From a checkpoint of a small transformer trained on Wikipedia: 6 heads of 64.
Each number is 200 + 30 x the weight over its row's rms, rounded and kept within 0 to 999. Layers, rows and columns count from 0. The size before them is the row's rms in percent of the matrix's.

# q: layer 5 attention query, 384x384, rms 0.0984, rows 227-255, columns 0-95
# k: layer 5 attention key, 384x384, rms 0.1, rows 227-255, columns 0-95
# v: layer 5 attention value, 384x384, rms 0.135, rows 192-198, columns 0-95
# o: layer 5 attention output (transposed), 384x384, rms 0.123, rows 192-198, columns 0-95
q227,127,239,198,192,248,179,231,273,223,186,238,190,178,146,247,247,138,201,226,196,192,237,272,149,242,230,163,198,196,192,140,217,246,232,168,172,239,152,162,186,182,232,224,171,192,162,175,196,204,201,204,157,249,197,180,161,167,191,159,194,186,201,224,200,169,168,214,220,232,208,224,206,205,292,190,115,188,207,218,235,161,251,178,228,152,231,176,186,185,201,154,226,104,152,225,181,228
k227,133,199,239,200,183,239,170,219,186,203,137,146,170,165,220,205,182,175,165,224,164,204,214,251,215,218,167,229,190,199,177,250,220,230,167,211,241,200,179,161,191,155,219,161,218,226,163,213,225,238,227,218,219,189,154,208,144,161,182,203,204,204,193,217,160,148,136,230,278,188,193,169,216,216,155,210,213,195,216,188,158,220,202,203,131,203,210,225,204,186,220,215,181,140,244,226,160
q228,132,205,233,218,120,178,235,216,305,235,149,190,212,187,171,230,203,200,236,202,186,212,236,195,136,213,174,165,162,234,171,194,219,175,223,164,194,204,253,183,205,237,212,192,202,212,237,210,181,192,214,149,190,173,183,211,243,214,142,219,211,216,186,183,234,121,165,215,176,235,266,196,164,176,263,144,173,197,224,116,165,187,201,163,188,170,170,246,219,197,229,240,164,237,194,168,216
k228,130,217,255,211,199,199,195,163,212,234,194,165,203,178,218,214,139,183,179,203,193,125,169,176,165,131,226,183,202,226,174,253,217,152,218,195,220,220,227,200,212,200,205,212,185,220,205,234,147,149,148,220,242,210,198,203,217,201,184,192,162,226,219,151,244,141,146,219,230,209,224,183,194,181,191,220,204,223,197,146,202,254,244,256,254,154,172,196,260,159,226,213,170,198,157,193,204
q229,116,180,191,214,205,209,244,199,188,176,235,227,193,196,201,257,229,203,229,201,250,275,210,188,185,197,182,169,184,237,243,176,226,191,195,176,194,255,132,202,209,168,214,161,106,269,240,149,157,287,145,139,200,203,212,199,181,187,200,211,205,181,227,152,245,185,193,272,233,218,204,190,206,202,222,208,201,172,238,219,203,226,259,247,157,202,211,197,180,132,194,159,202,217,198,172,178
k229,124,203,197,215,197,280,220,196,138,220,193,182,273,212,224,166,236,196,199,190,198,175,231,202,145,186,144,208,146,206,184,197,177,227,172,213,236,288,157,190,205,249,239,134,197,250,192,192,223,209,155,212,170,160,214,221,159,202,160,205,202,226,255,191,240,186,192,243,191,176,160,211,193,224,191,190,195,187,243,184,195,226,219,247,195,191,242,200,207,204,186,190,141,184,204,127,140
q230,127,233,162,164,219,199,238,272,192,256,148,204,202,176,216,183,202,144,223,141,161,235,172,204,211,222,183,158,211,193,217,220,222,175,235,196,220,251,215,208,169,164,226,166,205,139,163,230,236,189,220,251,216,207,228,227,175,230,268,202,166,268,202,225,218,163,182,253,181,192,190,187,177,156,160,185,196,227,173,221,202,174,150,186,195,192,217,218,235,174,231,183,205,204,189,138,209
k230,134,244,178,192,227,157,204,212,207,269,207,228,154,174,205,166,183,222,208,163,221,219,147,174,267,252,154,193,213,204,190,206,208,197,213,193,185,181,191,171,154,189,232,190,194,163,124,156,241,192,234,179,224,244,175,158,209,208,211,148,221,240,177,231,215,144,142,193,137,207,219,160,251,166,193,233,229,169,141,224,234,201,238,194,216,167,154,201,159,253,204,213,203,182,190,164,193
q231,124,246,236,232,280,217,217,214,152,197,169,149,173,216,196,196,162,160,195,173,211,174,189,194,176,229,192,212,204,199,276,211,195,210,209,141,209,218,196,132,206,201,187,203,241,232,181,165,232,156,263,246,221,150,220,184,191,160,199,145,200,158,240,239,230,243,203,181,168,179,207,139,222,224,176,167,215,203,145,251,213,208,177,186,183,211,184,175,242,220,252,163,239,160,200,194,204
k231,125,193,209,193,247,186,170,236,138,182,196,183,157,168,199,204,187,156,213,195,195,208,213,233,191,193,192,185,163,203,188,196,198,234,208,192,221,212,192,124,198,201,194,176,225,197,198,191,197,215,229,205,201,201,210,199,177,204,217,178,227,181,196,200,240,203,218,189,155,183,191,150,219,199,195,209,207,196,184,199,139,212,216,186,244,231,151,225,175,226,230,225,170,227,203,176,228
q232,120,211,228,167,225,181,203,232,192,167,208,181,211,121,218,209,230,173,235,200,145,200,169,175,213,261,178,259,125,201,207,249,224,192,226,173,208,155,169,214,217,270,218,188,226,168,174,214,196,226,194,212,254,178,260,224,189,195,166,189,225,186,201,230,244,186,180,204,192,205,192,201,233,177,216,190,177,82,232,206,215,210,183,160,166,213,200,216,193,197,210,175,223,183,223,181,222
k232,130,121,196,173,225,224,173,232,189,252,204,172,189,165,285,228,161,191,184,163,222,172,217,241,195,218,198,253,159,210,195,228,214,191,221,173,229,161,200,205,285,194,146,206,208,211,195,220,197,203,187,237,244,204,248,215,208,222,190,183,215,177,233,207,189,213,210,179,164,197,203,167,217,223,195,245,152,185,245,191,146,195,230,218,166,197,206,214,195,189,204,151,210,216,233,197,181
q233,127,205,178,232,180,234,167,224,194,191,212,207,224,189,196,203,188,200,207,191,158,186,193,209,232,208,149,231,176,188,211,168,191,157,271,233,261,164,254,160,194,208,209,229,157,213,144,198,188,169,175,237,160,208,221,181,193,185,181,216,155,206,186,194,187,172,237,143,228,217,219,189,172,188,235,214,212,170,190,226,154,245,223,199,222,168,225,187,203,262,211,173,211,195,150,200,224
k233,137,209,162,187,266,203,165,201,237,202,178,143,211,175,244,192,195,203,169,176,187,218,236,172,237,219,214,184,166,209,202,232,261,225,186,177,205,183,154,201,185,188,165,205,182,195,178,201,179,202,176,222,223,173,136,221,159,215,214,228,199,241,155,197,184,142,205,159,250,206,254,205,158,175,199,202,240,186,228,155,200,198,236,160,221,177,210,199,208,197,218,175,220,185,209,225,201
q234,128,234,174,214,231,219,218,169,205,188,207,175,180,172,194,223,228,209,229,203,244,179,230,171,168,186,174,162,213,211,198,111,195,185,215,217,185,201,207,179,213,255,273,152,205,199,176,218,261,210,162,153,188,259,251,239,219,194,164,216,185,225,158,205,182,219,264,214,156,153,188,138,211,224,212,162,225,218,191,249,250,231,166,194,188,196,206,199,160,227,188,210,217,199,171,201,221
k234,126,240,202,234,183,200,197,156,207,226,223,163,184,219,172,200,252,196,127,238,226,203,163,252,250,180,177,192,216,179,236,235,246,250,224,189,214,240,205,207,186,189,203,207,208,217,185,147,266,225,133,210,193,146,243,212,149,188,245,310,181,205,200,192,195,216,216,222,190,162,229,186,259,242,247,227,201,169,150,207,217,225,207,231,220,165,207,184,204,201,187,181,188,199,198,232,251
q235,130,209,244,155,166,248,129,193,261,221,178,159,244,196,223,143,197,196,210,195,130,205,197,175,185,162,167,208,194,210,205,173,224,172,234,257,266,200,223,173,163,227,206,178,219,169,212,213,253,236,229,142,207,262,176,235,212,283,219,249,226,147,170,281,177,170,194,189,173,215,179,179,184,179,222,207,208,287,173,217,204,224,253,245,183,213,170,174,184,182,200,235,231,170,216,207,183
k235,140,216,202,167,171,155,227,234,238,176,187,171,156,225,253,240,251,178,132,192,161,180,251,191,234,207,163,208,244,177,181,205,228,210,191,204,237,236,164,199,140,163,177,144,194,155,153,185,240,174,174,218,195,215,213,255,192,214,227,212,224,157,189,228,215,222,185,235,202,187,202,199,204,192,216,215,210,233,202,210,233,171,178,238,164,166,142,243,177,216,165,209,229,222,219,230,174
q236,129,201,194,162,185,190,163,188,212,176,194,161,180,180,188,255,153,176,169,220,182,239,172,215,256,256,214,205,149,206,230,131,242,195,188,203,188,194,180,241,184,206,235,233,174,142,131,219,257,165,224,156,187,128,238,226,225,169,190,203,196,223,249,161,200,202,238,224,130,178,190,208,250,198,211,155,202,204,254,225,152,209,212,212,222,220,212,205,179,146,140,249,281,243,182,131,228
k236,133,206,237,208,215,173,181,148,175,221,198,202,206,176,190,194,193,136,208,235,224,250,258,234,248,187,185,220,199,231,173,178,203,234,174,179,200,186,189,229,195,185,224,211,165,194,201,173,220,231,223,234,220,192,212,227,209,193,136,191,176,242,255,199,210,142,182,157,165,216,216,226,193,176,239,247,206,217,252,200,203,231,200,240,198,194,188,182,246,233,213,218,242,161,207,231,208
q237,121,203,207,228,215,187,211,213,161,199,176,152,158,186,172,186,214,158,146,217,141,245,243,158,276,218,191,184,176,236,173,181,234,213,164,196,198,208,219,233,241,217,232,220,198,197,196,225,171,186,273,183,197,248,204,188,174,176,200,248,205,236,238,141,213,225,237,165,209,209,254,209,195,222,179,207,237,224,211,158,181,212,177,160,170,184,162,175,172,233,143,218,158,201,155,190,228
k237,133,171,235,247,261,147,236,200,208,212,176,182,177,230,193,187,212,232,158,171,196,179,203,204,212,178,197,184,198,233,137,212,230,153,127,193,147,206,141,188,254,217,165,192,216,215,206,199,192,211,197,229,217,237,235,198,214,264,195,194,179,237,182,142,147,195,180,164,192,225,186,214,186,168,206,235,219,247,184,232,142,249,156,239,195,200,178,175,223,188,203,214,202,224,202,203,214
q238,119,185,230,198,166,185,216,198,219,195,214,242,146,211,175,184,234,195,159,197,184,174,145,183,204,188,200,205,199,175,181,219,223,230,181,139,253,188,239,196,202,238,252,190,227,164,180,169,230,165,180,188,190,272,233,253,194,198,169,114,187,194,165,199,180,162,176,201,133,215,218,201,183,240,182,178,244,195,166,193,211,216,189,186,180,208,199,173,234,215,244,158,224,202,241,218,163
k238,127,205,198,197,150,180,213,160,221,211,194,245,215,136,223,166,195,211,203,225,183,178,156,179,153,192,226,221,224,172,168,191,244,203,219,129,270,209,205,223,163,194,241,206,224,221,218,205,230,175,176,207,185,209,209,255,204,210,173,187,187,196,181,162,183,205,200,232,133,210,244,165,210,186,202,222,198,189,203,239,213,184,180,181,228,239,126,222,214,188,192,167,226,147,220,256,279
q239,121,170,247,221,204,221,204,206,219,220,182,230,207,215,252,206,144,174,149,195,251,186,190,221,161,200,192,209,140,279,189,175,162,175,160,223,189,225,204,166,193,129,179,199,219,235,171,222,285,172,246,201,170,248,208,217,182,189,252,203,263,230,170,207,150,224,209,137,240,173,217,195,182,170,195,207,142,236,245,222,219,194,157,207,189,227,222,230,207,214,182,226,160,229,251,155,181
k239,122,240,232,259,184,170,212,197,243,235,249,164,169,202,171,193,241,212,196,262,206,252,127,207,214,224,205,215,236,229,255,204,164,212,189,183,214,193,184,179,180,200,198,205,185,184,199,159,243,201,235,179,190,190,201,230,216,138,266,237,168,211,217,185,189,240,185,165,264,205,190,271,182,157,215,206,146,223,192,219,195,225,183,191,181,252,170,175,229,197,209,195,183,215,238,213,204
q240,119,218,181,173,239,199,226,185,208,230,154,176,195,173,182,163,182,195,208,225,200,235,218,198,239,169,185,260,224,153,267,207,174,191,236,206,228,198,188,218,180,227,224,177,202,214,249,214,215,205,204,185,205,221,202,269,200,219,178,182,156,196,174,241,231,192,272,170,213,139,257,207,209,197,180,167,268,174,189,231,205,230,198,189,158,204,192,203,138,197,261,194,240,236,191,231,199
k240,126,161,247,171,261,193,242,189,149,221,190,189,186,236,214,178,196,221,214,262,208,153,186,205,227,170,158,273,231,200,231,182,190,164,270,173,188,232,215,196,190,236,202,159,171,186,209,138,262,182,223,187,203,150,182,181,131,226,187,245,171,168,190,259,169,169,232,190,216,155,227,196,237,225,209,196,201,152,183,232,104,150,227,170,174,191,182,256,145,213,198,218,255,205,162,221,233
q241,130,222,208,226,182,218,200,104,230,140,187,211,191,199,189,167,203,256,249,188,202,163,220,178,199,198,211,200,160,207,160,202,217,216,207,179,239,237,219,190,177,221,223,248,245,236,152,212,185,180,200,133,174,207,248,190,194,201,222,165,176,169,171,217,242,231,205,218,197,205,157,203,184,202,165,139,192,142,160,196,175,218,215,194,218,180,167,273,148,201,170,214,245,246,214,186,210
k241,137,232,205,199,175,145,140,164,229,230,139,175,217,214,257,166,185,194,233,143,239,181,195,201,192,182,226,178,248,210,212,223,197,215,202,238,208,181,261,220,190,205,181,242,230,144,192,207,181,191,135,154,184,214,237,168,225,213,248,211,186,209,222,250,248,182,180,203,214,212,195,230,183,204,184,224,167,247,212,200,227,149,206,198,245,201,176,202,157,213,161,225,208,211,164,236,218
q242,117,232,162,226,159,218,196,239,159,172,211,241,265,172,225,220,249,189,208,200,146,202,171,173,177,177,245,148,263,231,188,193,227,222,209,191,231,199,126,149,200,183,217,223,192,240,213,164,212,129,130,147,202,228,157,205,210,233,205,183,177,236,182,140,158,168,221,159,194,197,183,235,180,189,226,248,233,179,184,262,200,210,211,208,189,239,191,237,204,193,212,201,184,216,179,189,183
k242,124,209,223,204,161,204,236,226,184,178,166,210,189,223,140,231,172,211,198,225,198,203,190,217,193,196,221,141,208,191,202,222,269,176,206,231,236,251,182,195,235,165,159,261,227,236,175,244,224,151,197,164,181,168,210,218,226,177,180,151,161,221,189,175,196,187,184,192,199,196,131,232,274,228,194,192,234,195,136,251,171,239,184,178,250,152,186,213,164,207,190,244,142,230,258,205,166
q243,128,194,212,222,190,172,162,202,185,156,227,271,186,194,173,243,192,221,165,215,193,251,199,192,250,146,220,203,273,218,198,180,187,168,152,158,215,210,236,239,154,218,261,197,233,189,164,218,201,134,200,208,195,252,213,214,169,214,213,221,224,235,219,194,140,164,177,197,243,211,185,148,184,241,210,197,190,202,146,161,250,250,240,208,198,180,200,225,201,184,224,201,179,228,150,156,152
k243,130,227,258,239,204,162,221,248,185,221,242,198,206,183,175,228,200,209,240,135,179,169,206,183,228,209,221,213,231,195,237,194,221,161,208,130,181,228,193,202,146,181,208,163,210,210,182,229,211,217,193,227,189,197,226,208,200,242,196,145,219,246,201,204,185,188,192,158,222,211,246,216,170,202,183,222,129,236,183,226,157,188,233,190,170,224,235,213,206,217,217,253,252,181,218,215,212
q244,128,184,144,228,274,234,195,207,206,197,193,166,196,214,227,196,201,234,185,202,226,199,237,226,140,220,191,190,163,178,164,191,209,222,159,209,200,219,232,184,180,238,223,140,173,167,238,216,234,127,232,232,174,210,236,208,217,161,149,202,198,200,167,150,176,145,195,229,192,235,224,170,227,206,199,209,151,152,153,191,172,180,231,194,160,203,224,226,216,184,209,196,193,234,235,198,222
k244,126,203,170,227,186,161,182,208,210,216,167,170,174,187,235,202,206,249,172,239,176,196,201,258,175,239,168,191,164,243,110,241,232,184,215,182,185,211,216,162,184,186,193,151,234,202,249,147,233,226,197,158,202,207,194,169,223,221,173,209,178,233,171,177,180,107,158,182,209,238,201,165,222,234,224,215,175,203,135,228,180,150,216,175,191,242,219,222,157,168,232,255,167,224,174,242,246
q245,131,230,224,202,212,214,181,260,233,154,148,196,181,217,180,214,168,200,214,210,218,223,199,208,222,126,153,213,157,218,192,208,191,186,247,186,180,200,259,242,229,264,193,196,278,186,225,142,173,206,198,248,115,152,147,172,178,170,218,189,194,290,201,202,229,222,170,208,242,221,208,181,162,243,160,237,212,181,165,138,207,225,178,172,238,202,194,226,224,165,234,152,214,183,192,190,192
k245,140,224,193,212,192,144,172,178,203,173,179,210,162,179,222,162,188,166,222,177,150,183,198,209,243,211,176,221,167,251,185,221,155,137,219,205,185,199,261,208,155,205,251,189,197,167,246,283,155,222,172,219,201,158,117,184,194,214,220,209,145,246,236,261,228,218,217,187,189,222,209,165,131,245,178,204,184,221,237,205,208,232,219,206,225,215,214,201,222,170,184,188,170,214,124,188,255
q246,127,239,152,236,189,181,177,190,157,186,219,208,191,194,207,211,224,183,225,205,218,223,190,241,152,168,203,219,224,287,228,198,257,181,172,186,226,197,206,233,223,193,227,156,203,216,227,222,203,129,142,194,209,190,167,203,179,167,174,209,153,216,238,172,201,197,179,183,174,225,218,193,188,166,150,220,194,201,252,216,183,190,224,228,217,183,227,195,160,241,206,254,188,213,153,230,155
k246,134,222,182,216,172,196,198,156,193,168,163,179,141,194,171,204,229,156,219,213,242,154,251,163,179,157,279,164,180,253,226,172,240,249,198,202,178,223,192,191,227,198,216,220,196,190,195,168,208,204,159,160,256,226,132,187,229,201,194,136,158,224,157,169,177,106,258,215,225,201,186,192,240,185,187,194,201,174,230,205,216,220,213,236,181,208,204,222,166,244,176,208,239,219,193,198,222
q247,125,232,231,166,169,173,269,180,215,224,242,181,219,220,184,213,218,205,198,195,237,223,256,234,214,203,178,235,200,239,218,207,252,190,251,213,192,223,149,198,203,200,294,186,207,236,234,246,195,243,194,226,160,201,174,173,166,206,265,151,178,217,156,211,204,223,175,208,207,190,178,235,177,157,191,184,176,174,248,190,216,180,192,250,208,215,192,192,207,178,176,228,201,225,221,188,181
k247,140,222,193,183,212,253,201,190,204,193,185,167,199,221,164,219,207,170,195,165,218,255,162,209,188,226,216,216,241,191,223,219,245,189,220,172,200,224,170,222,222,213,192,231,225,243,208,158,146,230,176,221,111,213,202,216,162,169,233,155,146,186,162,228,197,167,203,206,182,206,209,190,233,220,199,185,179,236,200,198,257,204,179,217,201,161,210,236,220,194,214,211,242,215,218,130,165
q248,131,218,252,213,210,230,171,200,250,182,128,168,244,179,187,166,199,178,221,208,220,185,204,169,217,224,196,198,198,208,196,192,222,170,227,227,179,187,184,222,181,216,196,211,181,222,202,140,217,208,149,229,215,156,156,140,216,196,206,185,196,209,181,217,202,194,211,235,178,212,184,221,186,222,179,242,243,227,229,210,191,135,205,211,236,244,197,213,210,176,184,170,273,134,151,272,218
k248,138,225,180,179,226,154,160,169,261,183,159,241,164,181,202,208,251,213,210,184,149,243,178,196,207,218,220,182,208,268,217,210,216,171,223,223,249,231,214,265,227,169,276,173,203,167,197,154,207,224,214,213,186,200,142,159,229,198,254,218,216,235,182,250,195,180,218,189,188,179,171,183,230,189,194,184,195,158,179,172,220,177,193,174,256,193,139,198,184,184,189,139,211,200,204,274,218
q249,119,202,174,230,195,163,191,173,187,214,216,233,241,171,197,225,203,246,231,140,213,162,214,145,176,150,164,182,241,196,189,203,184,218,198,197,279,244,139,170,210,204,167,166,193,168,132,211,179,212,203,187,223,164,234,188,205,177,185,209,209,199,169,143,229,190,170,237,226,184,179,188,192,189,146,213,230,214,163,197,195,264,219,202,227,207,185,217,160,212,201,185,247,209,178,168,196
k249,130,253,178,215,217,183,181,193,181,216,205,241,211,207,225,251,125,192,248,188,197,153,204,122,158,199,227,152,200,192,184,207,201,197,172,234,238,190,202,172,212,231,206,200,220,191,160,219,106,199,209,156,152,148,216,184,204,146,209,192,249,179,196,137,236,223,203,193,213,180,191,173,216,232,173,186,218,194,207,204,186,219,219,206,236,215,200,208,184,185,232,241,153,204,211,192,159
q250,117,210,194,197,193,185,178,174,170,165,202,211,216,208,161,207,226,248,226,242,234,189,165,199,233,214,243,202,187,229,287,255,247,172,211,223,177,170,132,218,170,215,227,197,164,215,210,184,206,179,280,207,209,195,212,199,225,187,203,197,194,184,223,204,197,196,210,170,205,167,189,208,197,192,273,210,161,185,200,234,187,162,208,240,169,237,179,210,173,208,225,211,253,204,202,203,173
k250,121,148,235,235,187,197,179,174,196,124,206,195,227,214,222,236,241,291,143,219,187,214,208,244,185,171,243,219,176,237,222,251,210,207,252,184,241,215,236,198,215,211,212,199,210,216,205,173,197,227,238,221,234,159,148,161,192,152,228,183,180,185,202,201,157,218,237,149,187,196,205,154,174,218,209,210,144,182,197,214,141,178,202,209,182,194,205,196,165,233,215,241,242,225,224,191,193
q251,124,189,190,152,270,204,135,215,184,190,222,190,225,217,175,211,253,188,161,197,217,158,187,208,192,230,231,162,170,229,159,199,196,185,220,197,149,221,177,182,220,175,202,183,211,209,179,220,161,195,197,173,188,176,165,177,201,237,148,167,180,208,139,203,208,191,198,172,217,244,211,162,267,176,214,166,164,219,186,224,258,155,142,233,203,206,253,216,175,249,160,212,247,224,195,241,256
k251,134,209,217,166,224,215,154,206,206,218,250,210,214,186,170,143,219,204,239,198,181,204,189,199,149,115,239,184,149,232,185,216,216,147,196,174,188,238,120,207,216,237,187,204,179,208,227,259,164,184,160,202,200,224,192,212,220,165,191,211,172,219,185,170,183,207,187,193,217,242,182,168,248,176,174,174,237,242,220,194,230,146,171,225,220,146,234,179,218,179,191,228,214,207,228,237,233
q252,122,212,193,198,238,253,161,196,202,192,193,183,189,212,186,215,213,189,176,212,213,186,207,198,222,151,146,182,201,295,215,197,200,193,237,217,202,153,196,187,144,182,186,209,185,245,196,176,174,221,211,124,264,234,235,253,227,174,187,196,205,211,209,172,199,219,224,208,201,216,242,221,147,230,199,191,187,259,227,274,217,217,194,168,173,272,165,219,243,153,192,169,211,247,239,212,254
k252,129,178,252,225,219,194,190,149,180,218,199,196,234,171,158,222,223,240,212,232,246,186,206,165,186,116,177,244,208,177,223,230,188,212,225,212,191,198,171,200,214,200,222,220,247,206,186,187,267,217,218,187,164,232,220,213,217,169,183,234,188,198,162,180,164,219,178,206,235,207,195,187,205,179,145,190,227,235,198,223,214,204,196,193,197,269,173,198,267,183,204,168,217,229,201,200,193
q253,126,191,206,213,228,236,189,257,119,197,182,215,216,187,208,234,239,182,194,190,186,190,252,174,129,215,185,157,133,242,164,195,218,187,195,162,201,143,250,178,242,182,219,190,157,188,113,204,251,218,235,215,188,174,156,157,119,251,198,183,238,173,153,149,215,198,158,258,176,214,220,162,232,242,234,259,206,198,183,187,203,199,204,227,282,202,211,184,210,185,202,214,235,156,248,169,133
k253,135,177,127,237,223,185,192,228,223,188,200,168,169,177,182,195,216,161,149,148,145,208,227,160,176,209,170,161,197,199,185,220,245,282,169,187,206,205,215,180,177,165,199,222,197,255,186,202,155,249,190,223,227,270,195,213,153,221,255,216,193,206,153,172,237,167,222,198,219,268,207,150,257,182,210,220,195,239,226,169,232,207,148,182,257,209,165,208,213,245,177,194,208,205,241,169,175
q254,128,224,178,228,190,204,230,195,208,187,211,140,177,155,203,179,175,211,228,212,179,198,223,238,164,192,234,173,255,203,202,174,225,192,166,233,180,219,194,222,166,248,266,168,179,160,215,157,222,152,180,194,202,156,219,232,232,187,170,234,207,240,228,189,180,223,205,206,190,157,249,159,217,215,191,142,203,186,183,205,196,175,185,226,196,199,209,238,166,180,201,211,175,167,164,197,218
k254,131,165,224,238,227,209,249,164,224,158,154,196,202,135,194,206,192,181,210,236,223,225,210,276,200,262,230,167,203,197,220,238,170,242,221,220,203,166,264,206,210,222,212,173,188,161,227,200,218,215,180,249,209,212,179,271,206,163,209,184,171,175,208,207,164,177,203,179,206,222,185,212,209,148,191,219,217,186,199,157,169,163,201,198,169,233,255,203,168,155,154,164,201,138,199,221,202
q255,124,243,202,129,180,194,171,188,133,177,234,186,178,168,219,196,182,205,224,181,202,172,163,213,180,232,223,194,256,160,212,176,223,236,164,181,233,202,244,226,159,164,188,178,171,182,199,212,194,196,160,229,210,180,176,229,246,207,251,223,223,210,186,152,257,185,264,175,205,198,204,222,199,179,206,238,195,245,204,207,145,148,214,178,162,252,225,170,213,205,188,195,235,204,153,232,202
k255,128,164,190,216,223,174,203,182,217,197,201,177,201,231,162,156,177,199,200,178,240,237,201,181,260,186,232,195,214,205,246,198,240,189,254,163,203,182,211,203,226,124,191,191,136,190,221,162,208,244,182,162,207,191,222,235,230,242,197,226,246,196,129,142,252,204,216,215,177,239,187,198,184,196,210,208,204,187,194,188,197,195,215,194,164,259,182,150,143,209,207,217,161,212,224,215,243
v192,122,193,216,208,179,189,220,240,234,178,217,228,200,221,211,179,171,246,218,176,174,214,148,172,234,196,167,165,203,182,218,227,225,182,225,201,161,199,196,195,164,196,197,197,245,180,203,169,140,198,162,177,168,191,238,187,173,180,194,177,137,165,187,144,204,209,252,211,198,155,212,137,196,208,244,167,215,206,149,200,207,170,200,161,189,178,130,220,182,254,247,244,174,167,211,181,183
o192,127,186,231,224,230,215,236,184,197,166,216,171,168,207,197,195,222,203,219,218,214,165,185,194,197,255,200,221,255,192,170,159,189,236,205,172,186,212,211,248,230,280,188,192,229,214,208,192,196,179,159,218,187,240,190,173,203,211,162,229,184,195,191,212,237,200,153,209,213,232,215,157,200,217,169,202,167,183,248,235,216,250,190,213,261,252,232,171,196,208,184,154,191,221,217,255,218
v193,108,209,222,169,184,171,175,203,155,277,194,197,182,190,225,199,140,242,243,241,163,207,157,197,205,201,207,185,240,195,192,218,152,274,172,226,166,195,206,254,262,162,211,173,221,152,146,244,226,179,198,189,190,203,161,152,150,150,184,218,181,174,234,230,208,186,207,222,255,181,226,208,214,186,223,181,273,188,221,220,187,194,173,222,207,242,219,235,234,157,202,152,219,229,209,241,243
o193,117,210,203,188,215,209,165,193,223,157,175,235,173,215,222,232,203,159,181,194,201,182,224,185,108,218,179,222,125,209,228,217,184,191,240,141,159,189,214,167,107,244,305,144,201,200,237,194,233,219,196,236,198,232,233,192,210,204,211,237,239,211,235,196,149,225,181,180,172,127,198,189,208,215,215,200,205,203,225,201,203,135,191,222,176,195,85,153,196,163,193,194,173,211,126,143,152
v194,111,178,183,179,202,171,207,216,171,160,213,215,193,155,221,188,171,195,199,196,198,129,220,216,166,268,156,168,189,213,200,109,178,206,189,168,217,197,212,163,232,204,217,201,137,229,227,190,189,213,199,163,245,231,209,222,213,197,242,214,218,224,193,214,178,215,203,180,220,205,243,212,189,210,241,248,172,191,255,203,231,155,204,229,188,151,236,159,196,227,222,204,217,221,195,230,215
o194,117,222,172,200,221,214,171,164,157,150,202,138,209,226,219,182,178,228,166,194,172,211,218,218,182,217,171,178,222,185,231,216,217,151,212,241,203,159,216,168,233,174,230,198,236,215,165,194,242,230,218,182,212,212,248,216,251,171,127,248,151,193,233,210,178,231,214,228,216,216,200,131,188,216,199,233,218,178,202,164,230,179,190,185,178,211,216,241,204,199,218,203,173,196,199,206,191
v195,108,237,190,207,189,205,189,215,172,162,215,197,232,270,196,175,207,189,224,230,239,204,230,194,179,223,207,140,176,169,169,205,204,178,206,243,212,201,176,158,201,197,182,232,152,188,203,213,163,260,198,245,208,199,236,197,168,224,142,214,198,201,238,233,150,199,203,197,229,185,190,229,160,168,187,187,265,247,237,169,204,232,191,122,180,201,147,191,166,148,199,191,210,206,246,201,154
o195,110,267,200,174,197,167,211,184,206,236,227,192,166,153,235,169,230,147,175,214,204,182,246,192,209,232,220,209,204,190,206,145,229,161,252,166,181,185,165,198,196,248,185,142,199,182,172,226,211,167,176,135,174,178,179,208,213,212,245,146,261,185,156,215,214,162,211,141,204,209,156,177,180,186,184,190,157,256,165,219,234,160,136,232,209,206,232,252,243,217,165,225,205,175,169,194,216
v196,114,166,211,164,189,175,122,198,217,241,188,244,222,265,233,207,190,199,182,141,206,219,221,148,212,182,202,227,169,204,218,177,243,204,195,181,198,248,258,179,201,225,189,213,202,237,224,190,213,179,219,237,171,211,171,183,192,169,200,190,228,238,241,232,194,244,212,194,221,193,171,179,179,119,226,197,216,194,216,204,160,224,247,164,180,204,225,199,149,179,249,192,203,260,258,218,256
o196,119,206,166,215,240,264,188,175,204,109,173,167,187,195,229,230,217,218,162,213,194,166,180,206,169,230,196,195,223,198,199,242,213,213,154,182,194,178,208,205,199,225,196,157,203,120,180,176,155,207,206,190,189,255,222,232,269,162,173,206,216,211,230,199,180,164,155,221,184,234,214,207,232,220,201,212,180,172,156,258,213,169,194,196,194,173,263,220,213,210,196,215,224,209,151,202,169
v197,105,220,222,139,211,176,213,154,171,169,148,188,184,131,228,163,229,222,157,205,192,124,156,169,222,180,187,198,230,193,162,196,219,193,166,244,256,225,163,200,244,210,233,163,249,181,179,218,188,225,172,220,217,217,199,215,237,200,201,204,195,193,193,203,238,247,216,251,261,221,254,202,215,132,150,227,192,172,156,223,190,206,184,229,202,176,238,230,259,192,245,282,220,188,198,197,191
o197,112,204,148,246,216,162,156,176,212,246,199,80,209,234,202,236,192,191,193,222,161,209,251,161,144,192,194,169,192,181,250,203,244,214,236,161,190,189,241,208,190,190,190,168,177,195,145,200,248,178,218,221,221,187,206,184,196,177,239,206,232,171,232,183,179,200,182,157,182,197,195,178,170,250,204,211,248,230,278,181,167,246,195,230,157,201,181,228,151,220,215,236,197,216,214,140,183
v198,116,252,164,192,225,210,190,213,242,173,202,121,209,159,225,210,226,230,183,255,170,253,185,263,174,150,164,251,203,180,253,211,168,90,170,187,195,173,208,209,170,197,254,183,207,165,152,211,160,219,190,174,199,217,197,160,220,221,148,209,219,181,235,224,227,221,190,203,186,186,156,198,176,186,236,228,214,142,188,236,213,181,164,252,249,176,184,217,229,224,188,212,193,173,193,160,208
o198,115,193,194,191,207,146,176,206,200,238,231,201,170,221,175,233,156,194,187,146,201,217,231,182,184,227,228,255,220,265,198,178,216,202,187,160,235,216,223,137,213,191,220,163,199,233,182,197,192,193,240,196,285,221,195,151,159,155,254,192,180,241,192,220,185,214,232,192,254,150,224,226,185,183,220,220,212,216,226,248,215,138,193,220,200,146,173,195,256,175,182,246,187,173,169,210,202